config = dict(
    num_hidden_layers=11,
    hidden_size=64,
    num_attention_heads=2,
    num_key_value_heads=2,
    head_dim=32,
    intermediate_size=192,
    vocab_size=1024,
    hidden_act='swiglu',
    norm='rmsnorm',
    norm_place='pre',
    norm_eps=1e-06,
    positions='rope',
    rope_theta=10000.0,
    rope_fraction=1.0,
    qk_norm=False,
    attn_scale=0.177,
    bias='none',
    tie_word_embeddings=False,
    parallel_block=False,
    init='normal',
    init_std_qkv=0.0972,
    init_std_o=0.0207,
    init_std_up=0.0972,
    init_std_down=0.012,
    optimizer='adamw',
    learning_rate=0.00388,
    lr_mult_up=1.34,
    beta1=0.9,
    beta2=0.95,
    lr_head=0.0136,
    max_grad_norm=1.0,
    warmup_steps=237,
    schedule='cos',
    final_lr_fraction=0.03,
    batch_tokens=[8192, 16384, 24576],
    max_seq_len=256,
    doc_mask=True,
    z_loss=0.0001,
    train_tokens=87780000,
    max_steps=5837,
    dataset='wikipedia_en',
)
Each number is 200 + 20 x the weight over its row's rms, rounded and kept within 0 to 999. Layers, rows and columns count from 0. The size before them is the row's rms in percent of the matrix's.

# down: layer 3 MLP down (transposed), 192x64, rms 0.177, rows 83-99, columns 0-63
# gate: layer 3 MLP gate, 192x64, rms 0.271, rows 84-99, columns 0-63
# up: layer 3 MLP up, 192x64, rms 0.24, rows 84-99, columns 0-63
down83,100,186,183,227,203,201,213,207,212,195,182,186,202,206,170,208,194,208,203,172,198,247,205,198,213,216,140,234,225,180,221,167,193,246,172,213,223,199,206,231,186,224,195,213,211,176,214,216,172,193,207,182,233,201,196,211,189,234,193,204,200,218,217,190,186
gate84,092,258,189,237,236,209,192,216,216,204,207,190,201,197,205,193,153,172,217,163,204,170,194,190,205,212,211,199,204,206,199,213,180,197,237,231,189,206,208,196,176,192,242,198,192,197,182,189,222,229,185,216,196,239,214,203,189,194,225,174,210,218,202,183,174
up84,092,192,213,228,199,187,184,187,204,193,260,210,206,166,177,213,172,199,212,220,215,194,171,205,187,203,165,189,194,212,215,214,216,178,196,219,179,196,177,201,202,183,218,208,154,202,182,216,190,202,194,229,208,227,197,200,241,234,208,148,177,211,201,185,196
down84,093,188,192,162,193,186,228,204,180,169,215,180,211,190,219,193,171,183,197,166,189,168,173,217,219,176,207,194,173,192,172,181,191,223,210,235,239,222,162,206,174,202,173,218,225,223,195,234,207,216,213,208,173,186,194,218,203,195,218,210,209,199,204,226,178
gate85,091,190,185,219,238,188,225,200,193,180,210,233,155,202,178,193,237,172,223,195,208,208,212,194,213,217,172,197,196,202,178,198,181,181,183,180,143,163,215,200,206,169,212,185,194,200,201,208,233,214,173,202,226,228,196,216,219,224,192,203,175,196,208,206,226
up85,091,201,203,210,209,214,173,218,213,213,233,182,216,200,252,184,133,185,184,193,246,201,199,194,198,200,226,182,205,203,189,208,173,195,170,224,174,179,186,213,205,172,213,190,227,195,201,216,213,213,207,227,219,188,208,219,186,216,215,220,192,202,213,165,179
down85,088,184,181,182,194,215,230,195,219,231,201,172,203,185,190,220,173,173,182,188,213,203,230,228,218,214,174,191,243,166,218,214,190,214,183,216,188,205,165,189,203,192,217,188,224,186,214,218,212,220,207,190,200,189,196,172,216,147,237,207,173,195,199,171,213
gate86,096,214,186,207,199,251,238,215,183,222,188,215,223,197,207,143,220,213,197,184,206,204,199,191,215,209,194,225,185,176,176,219,187,195,222,204,184,234,222,213,172,230,215,169,178,171,178,200,196,169,200,195,232,219,216,170,192,193,217,205,209,223,203,213,201
up86,101,192,194,215,213,220,188,194,218,191,220,178,190,214,182,214,203,226,214,198,196,232,218,194,179,202,217,155,195,152,214,235,204,206,199,210,194,189,196,212,180,218,232,248,244,181,183,200,163,234,217,194,208,214,176,231,225,184,218,219,206,197,213,197,213
down86,106,218,186,190,223,164,176,192,188,201,192,163,199,175,209,167,187,174,194,183,206,181,223,199,194,218,208,216,262,178,195,208,206,202,182,162,199,236,188,177,187,212,234,187,166,209,212,194,201,185,187,174,190,197,191,154,189,200,179,166,204,200,189,196,203
gate87,082,230,188,194,197,215,171,247,235,163,202,192,180,212,239,233,212,214,193,233,196,203,233,184,195,215,251,201,230,197,219,196,217,187,198,194,165,208,211,205,191,213,215,206,217,215,189,216,191,206,193,191,174,246,181,197,211,198,215,218,210,214,179,190,213
up87,083,220,183,204,151,195,186,225,234,186,211,211,200,228,221,217,197,206,192,179,218,187,237,182,168,219,196,201,219,226,218,191,192,155,197,213,159,189,208,196,210,218,181,195,229,244,209,188,211,212,221,163,204,205,193,214,201,171,212,197,179,212,186,172,196
down87,082,189,216,220,221,206,194,193,204,210,181,222,173,203,212,191,200,216,192,225,195,205,239,204,194,197,219,200,158,235,232,191,171,206,182,185,270,179,207,194,233,231,205,181,179,232,219,191,192,199,207,207,229,214,190,211,216,220,188,184,209,186,222,193,174
gate88,092,203,174,169,233,195,183,238,180,193,198,219,174,206,200,214,230,208,194,221,199,240,188,203,226,221,194,173,205,153,226,213,219,177,187,190,176,205,216,227,223,193,230,165,182,180,197,216,184,191,180,192,209,218,221,223,213,189,215,210,213,212,196,194,240
up88,097,158,179,184,169,170,221,193,203,181,234,223,168,191,189,219,191,178,199,206,244,199,198,178,214,188,190,184,204,159,217,216,195,190,219,164,195,205,210,194,200,202,190,215,196,166,197,211,180,192,169,200,192,200,237,194,200,194,200,192,162,229,196,188,246
down88,099,173,213,161,215,162,191,201,168,220,164,195,194,213,185,222,218,210,203,194,215,219,213,201,221,201,191,187,165,195,206,162,184,189,222,211,180,211,173,214,256,190,175,165,199,175,199,213,211,219,199,158,210,219,211,211,198,178,215,186,226,205,200,212,192
gate89,087,192,204,198,184,214,180,216,191,228,180,205,213,198,200,199,205,172,211,228,199,208,183,210,198,229,217,221,234,173,204,186,179,174,201,209,206,218,198,157,184,190,226,208,206,179,186,174,206,244,200,222,237,212,209,223,200,185,148,184,157,224,231,213,206
up89,098,208,154,194,206,217,173,210,190,217,197,201,193,208,191,206,176,189,208,217,218,180,177,157,171,155,213,180,192,215,207,255,211,238,175,187,193,202,165,201,185,185,188,203,179,218,199,230,210,197,202,182,156,180,201,201,203,202,235,194,215,181,214,198,201
down89,102,202,194,208,197,203,202,200,200,193,195,198,179,216,204,210,213,201,214,198,191,186,209,210,198,195,207,197,139,247,202,199,227,236,206,192,99,199,184,196,185,205,205,199,186,187,219,232,182,203,188,189,189,213,209,174,202,192,214,224,210,180,203,203,205
gate90,105,207,195,210,214,203,197,196,178,222,207,189,215,185,239,156,177,169,206,191,243,191,236,188,207,216,194,234,203,141,193,218,211,195,180,160,217,152,211,203,224,207,217,200,211,191,195,198,205,211,200,194,190,213,212,181,185,210,184,208,238,213,192,201,180
up90,107,163,188,184,191,236,170,228,194,212,171,185,223,197,198,182,195,206,189,207,196,216,213,196,188,182,223,186,183,189,162,249,197,206,206,211,189,174,185,199,185,191,199,230,177,228,215,191,189,218,184,176,219,199,245,213,184,227,217,198,223,166,184,239,196
down90,105,214,173,229,232,202,188,145,236,183,194,212,224,198,194,190,177,191,217,205,217,180,208,212,193,202,172,194,150,189,222,199,212,207,213,191,188,211,224,204,241,219,221,187,197,179,201,220,212,187,186,195,208,208,156,159,222,179,194,225,189,186,188,186,203
gate91,100,235,221,206,209,197,191,192,210,224,192,197,181,212,182,186,192,233,196,183,189,230,240,197,172,183,192,214,204,215,183,229,186,200,193,179,214,214,249,195,217,212,205,232,211,161,170,174,231,208,218,224,174,180,207,225,209,238,165,186,191,182,202,201,201
up91,104,198,206,196,213,193,212,221,205,175,203,176,172,159,194,221,195,213,209,185,198,212,186,222,213,247,171,186,171,219,204,179,210,180,223,198,165,155,166,188,225,202,194,191,215,186,208,199,234,175,180,170,192,217,209,192,242,197,190,194,223,222,186,174,199
down91,111,171,217,201,214,207,200,211,182,177,210,211,214,172,202,205,204,212,206,218,185,196,207,206,205,222,181,202,107,207,187,197,206,179,220,203,120,201,195,199,187,208,218,192,203,200,193,203,213,198,188,207,203,216,187,184,212,193,167,179,205,204,211,218,215
gate92,099,163,200,175,190,208,191,187,196,196,213,224,222,206,208,191,184,201,197,198,205,228,172,213,209,224,184,175,197,153,191,209,181,157,201,205,181,170,204,207,191,215,188,205,164,198,261,190,192,234,195,200,244,207,224,182,174,205,210,215,201,220,179,219,182
up92,107,177,217,201,202,221,176,216,213,212,167,203,214,247,192,185,204,174,174,226,189,201,169,200,194,179,192,227,202,217,220,211,202,185,228,224,186,194,207,189,201,161,218,204,183,185,184,212,181,166,245,191,183,198,162,181,226,172,213,189,217,184,213,198,231
down92,105,198,146,186,207,195,191,221,169,206,210,179,210,198,183,203,229,209,220,171,180,186,164,197,216,186,218,207,145,200,224,187,214,228,234,208,239,199,223,194,215,218,204,192,216,226,214,196,187,208,176,206,181,185,214,196,175,201,191,221,237,175,211,201,214
gate93,096,218,205,209,188,205,166,219,203,203,202,202,197,216,181,205,220,248,187,171,189,201,188,196,217,188,165,203,222,202,172,208,180,215,211,202,189,199,188,232,186,233,160,203,166,168,194,206,204,232,177,214,196,139,220,241,209,221,203,213,198,195,204,194,211
up93,104,200,189,179,229,189,205,198,223,156,199,182,213,211,203,205,233,164,207,209,211,183,238,181,172,175,217,208,196,198,232,217,198,195,203,175,195,192,193,195,202,201,224,198,237,223,198,188,184,186,236,179,181,213,139,175,212,164,185,194,186,186,198,180,210
down93,101,204,189,208,223,219,182,173,249,211,212,223,201,185,178,221,196,190,245,207,179,208,229,153,198,192,201,211,183,208,237,218,145,200,182,201,200,207,210,210,249,214,203,214,218,196,212,186,200,214,217,193,188,206,193,191,198,178,221,207,208,172,201,166,207
gate94,097,197,216,201,157,214,195,171,205,176,184,201,202,237,154,171,173,175,188,215,204,229,184,166,234,193,254,190,196,209,198,214,196,187,242,187,197,182,212,181,209,183,192,173,190,206,221,183,174,205,202,203,213,206,190,198,210,192,186,220,232,204,225,193,211
up94,096,226,227,213,179,214,211,194,195,184,204,185,170,187,225,200,152,173,221,175,209,215,177,207,190,221,231,188,199,231,228,206,179,188,210,181,233,189,200,199,162,179,174,231,178,231,186,230,190,218,231,205,191,196,231,228,204,215,199,194,184,215,184,195,191
down94,093,166,221,215,190,188,197,212,179,183,198,188,196,213,218,189,193,223,176,171,196,238,187,189,206,229,239,184,203,203,217,199,205,197,239,179,188,220,189,196,215,208,238,195,181,170,216,200,161,196,231,169,230,189,183,171,200,174,215,178,231,210,181,170,203
gate95,097,180,206,246,202,204,186,183,230,196,229,208,207,199,182,177,186,203,217,197,210,210,164,226,227,209,196,182,218,205,196,178,208,198,165,257,216,179,219,199,198,193,216,211,171,209,182,224,192,208,170,190,159,202,188,204,239,191,178,196,191,215,209,235,226
up95,101,223,167,230,195,194,211,201,166,229,169,175,197,213,192,202,234,213,224,222,195,179,210,202,202,161,175,190,191,222,180,205,177,223,205,195,244,208,183,213,195,216,166,189,191,213,207,160,230,205,188,165,229,222,198,211,219,221,194,201,221,185,219,212,207
down95,102,212,180,191,174,171,225,184,222,203,186,202,199,182,186,208,166,204,159,203,181,157,221,216,214,170,197,178,228,222,217,175,200,215,177,153,196,203,202,210,184,200,203,207,217,225,156,171,203,194,197,225,191,222,209,236,212,166,207,200,199,198,210,199,227
gate96,105,229,217,176,186,220,229,249,210,174,198,209,196,243,220,213,214,235,229,178,208,201,220,207,234,208,199,218,202,175,227,215,232,210,201,190,200,198,218,210,174,225,177,197,175,219,219,219,167,216,234,196,193,222,181,203,216,202,186,215,182,184,186,207,216
up96,106,211,203,225,179,208,219,209,200,198,193,175,163,187,184,182,153,192,182,217,198,201,226,198,169,207,208,199,231,204,179,203,213,209,161,204,238,172,182,194,252,187,225,210,188,188,211,213,177,170,191,199,179,203,221,210,174,212,174,189,231,213,201,182,230
down96,107,179,202,213,215,188,185,200,163,213,194,184,179,206,182,204,182,196,206,204,190,200,180,194,224,171,216,215,148,219,195,178,207,223,185,214,142,230,206,194,201,180,193,169,175,226,186,192,238,188,178,200,209,173,200,182,206,188,245,202,219,229,219,212,202
gate97,103,250,197,229,211,201,207,227,184,195,173,184,196,198,195,219,205,176,182,183,216,152,211,231,190,209,202,195,252,217,197,205,177,200,213,165,218,191,213,231,201,218,218,175,191,157,215,208,219,234,198,191,186,218,217,201,204,202,187,232,224,200,197,201,219
up97,113,172,200,213,231,206,200,184,182,241,184,197,237,216,255,177,175,212,234,222,203,191,199,179,197,168,220,198,184,178,199,188,185,201,211,211,185,190,202,167,168,197,200,225,218,236,198,195,194,205,169,200,212,179,211,210,205,157,188,204,207,204,202,182,169
down97,111,219,207,239,218,198,168,192,211,199,174,239,215,220,216,179,168,203,245,191,202,208,186,197,208,195,202,229,161,175,207,217,211,225,197,209,145,211,225,183,193,201,187,243,205,195,208,199,209,195,213,199,177,221,193,202,227,217,158,191,206,191,192,182,192
gate98,086,224,189,214,213,229,173,209,216,181,205,201,173,210,200,233,206,175,220,212,206,208,159,191,193,181,215,206,200,221,193,189,192,212,200,191,184,209,267,177,210,207,208,164,169,183,195,191,194,207,188,185,199,234,192,202,208,217,189,157,217,211,222,245,226
up98,087,142,219,189,222,189,224,172,201,223,219,225,242,222,206,200,182,253,155,198,220,186,176,213,203,190,163,188,208,199,174,174,203,205,213,192,174,195,186,195,197,193,203,191,215,202,190,201,214,215,211,187,179,191,221,193,231,214,221,183,200,183,209,183,176
down98,082,209,210,222,204,198,187,250,179,215,169,205,184,202,189,229,189,179,214,217,202,183,217,206,214,241,210,187,207,187,173,218,171,217,177,235,218,203,215,182,182,205,142,208,205,172,194,212,217,205,221,177,214,214,192,189,196,152,183,210,209,226,208,212,184
gate99,087,201,207,185,225,180,178,189,211,188,201,177,210,207,196,207,178,185,181,221,210,168,197,216,196,195,189,197,164,237,241,225,150,221,217,223,151,189,205,209,199,176,214,234,199,196,176,187,189,214,195,205,197,192,182,174,184,234,169,229,210,207,175,193,208
up99,094,237,208,180,230,172,195,188,212,186,202,203,206,174,184,200,182,183,178,226,203,201,216,237,228,198,199,197,177,210,219,205,165,175,197,212,164,203,238,206,195,159,209,213,206,177,183,178,201,215,206,198,206,196,187,186,166,217,160,216,205,192,147,216,201
down99,107,205,207,179,191,172,214,200,206,196,209,194,200,194,201,195,209,175,160,207,194,201,205,209,220,208,205,207,72,224,207,211,190,208,192,207,177,195,204,196,193,182,185,198,216,222,197,204,198,203,191,191,195,199,175,198,188,201,185,209,192,194,190,204,201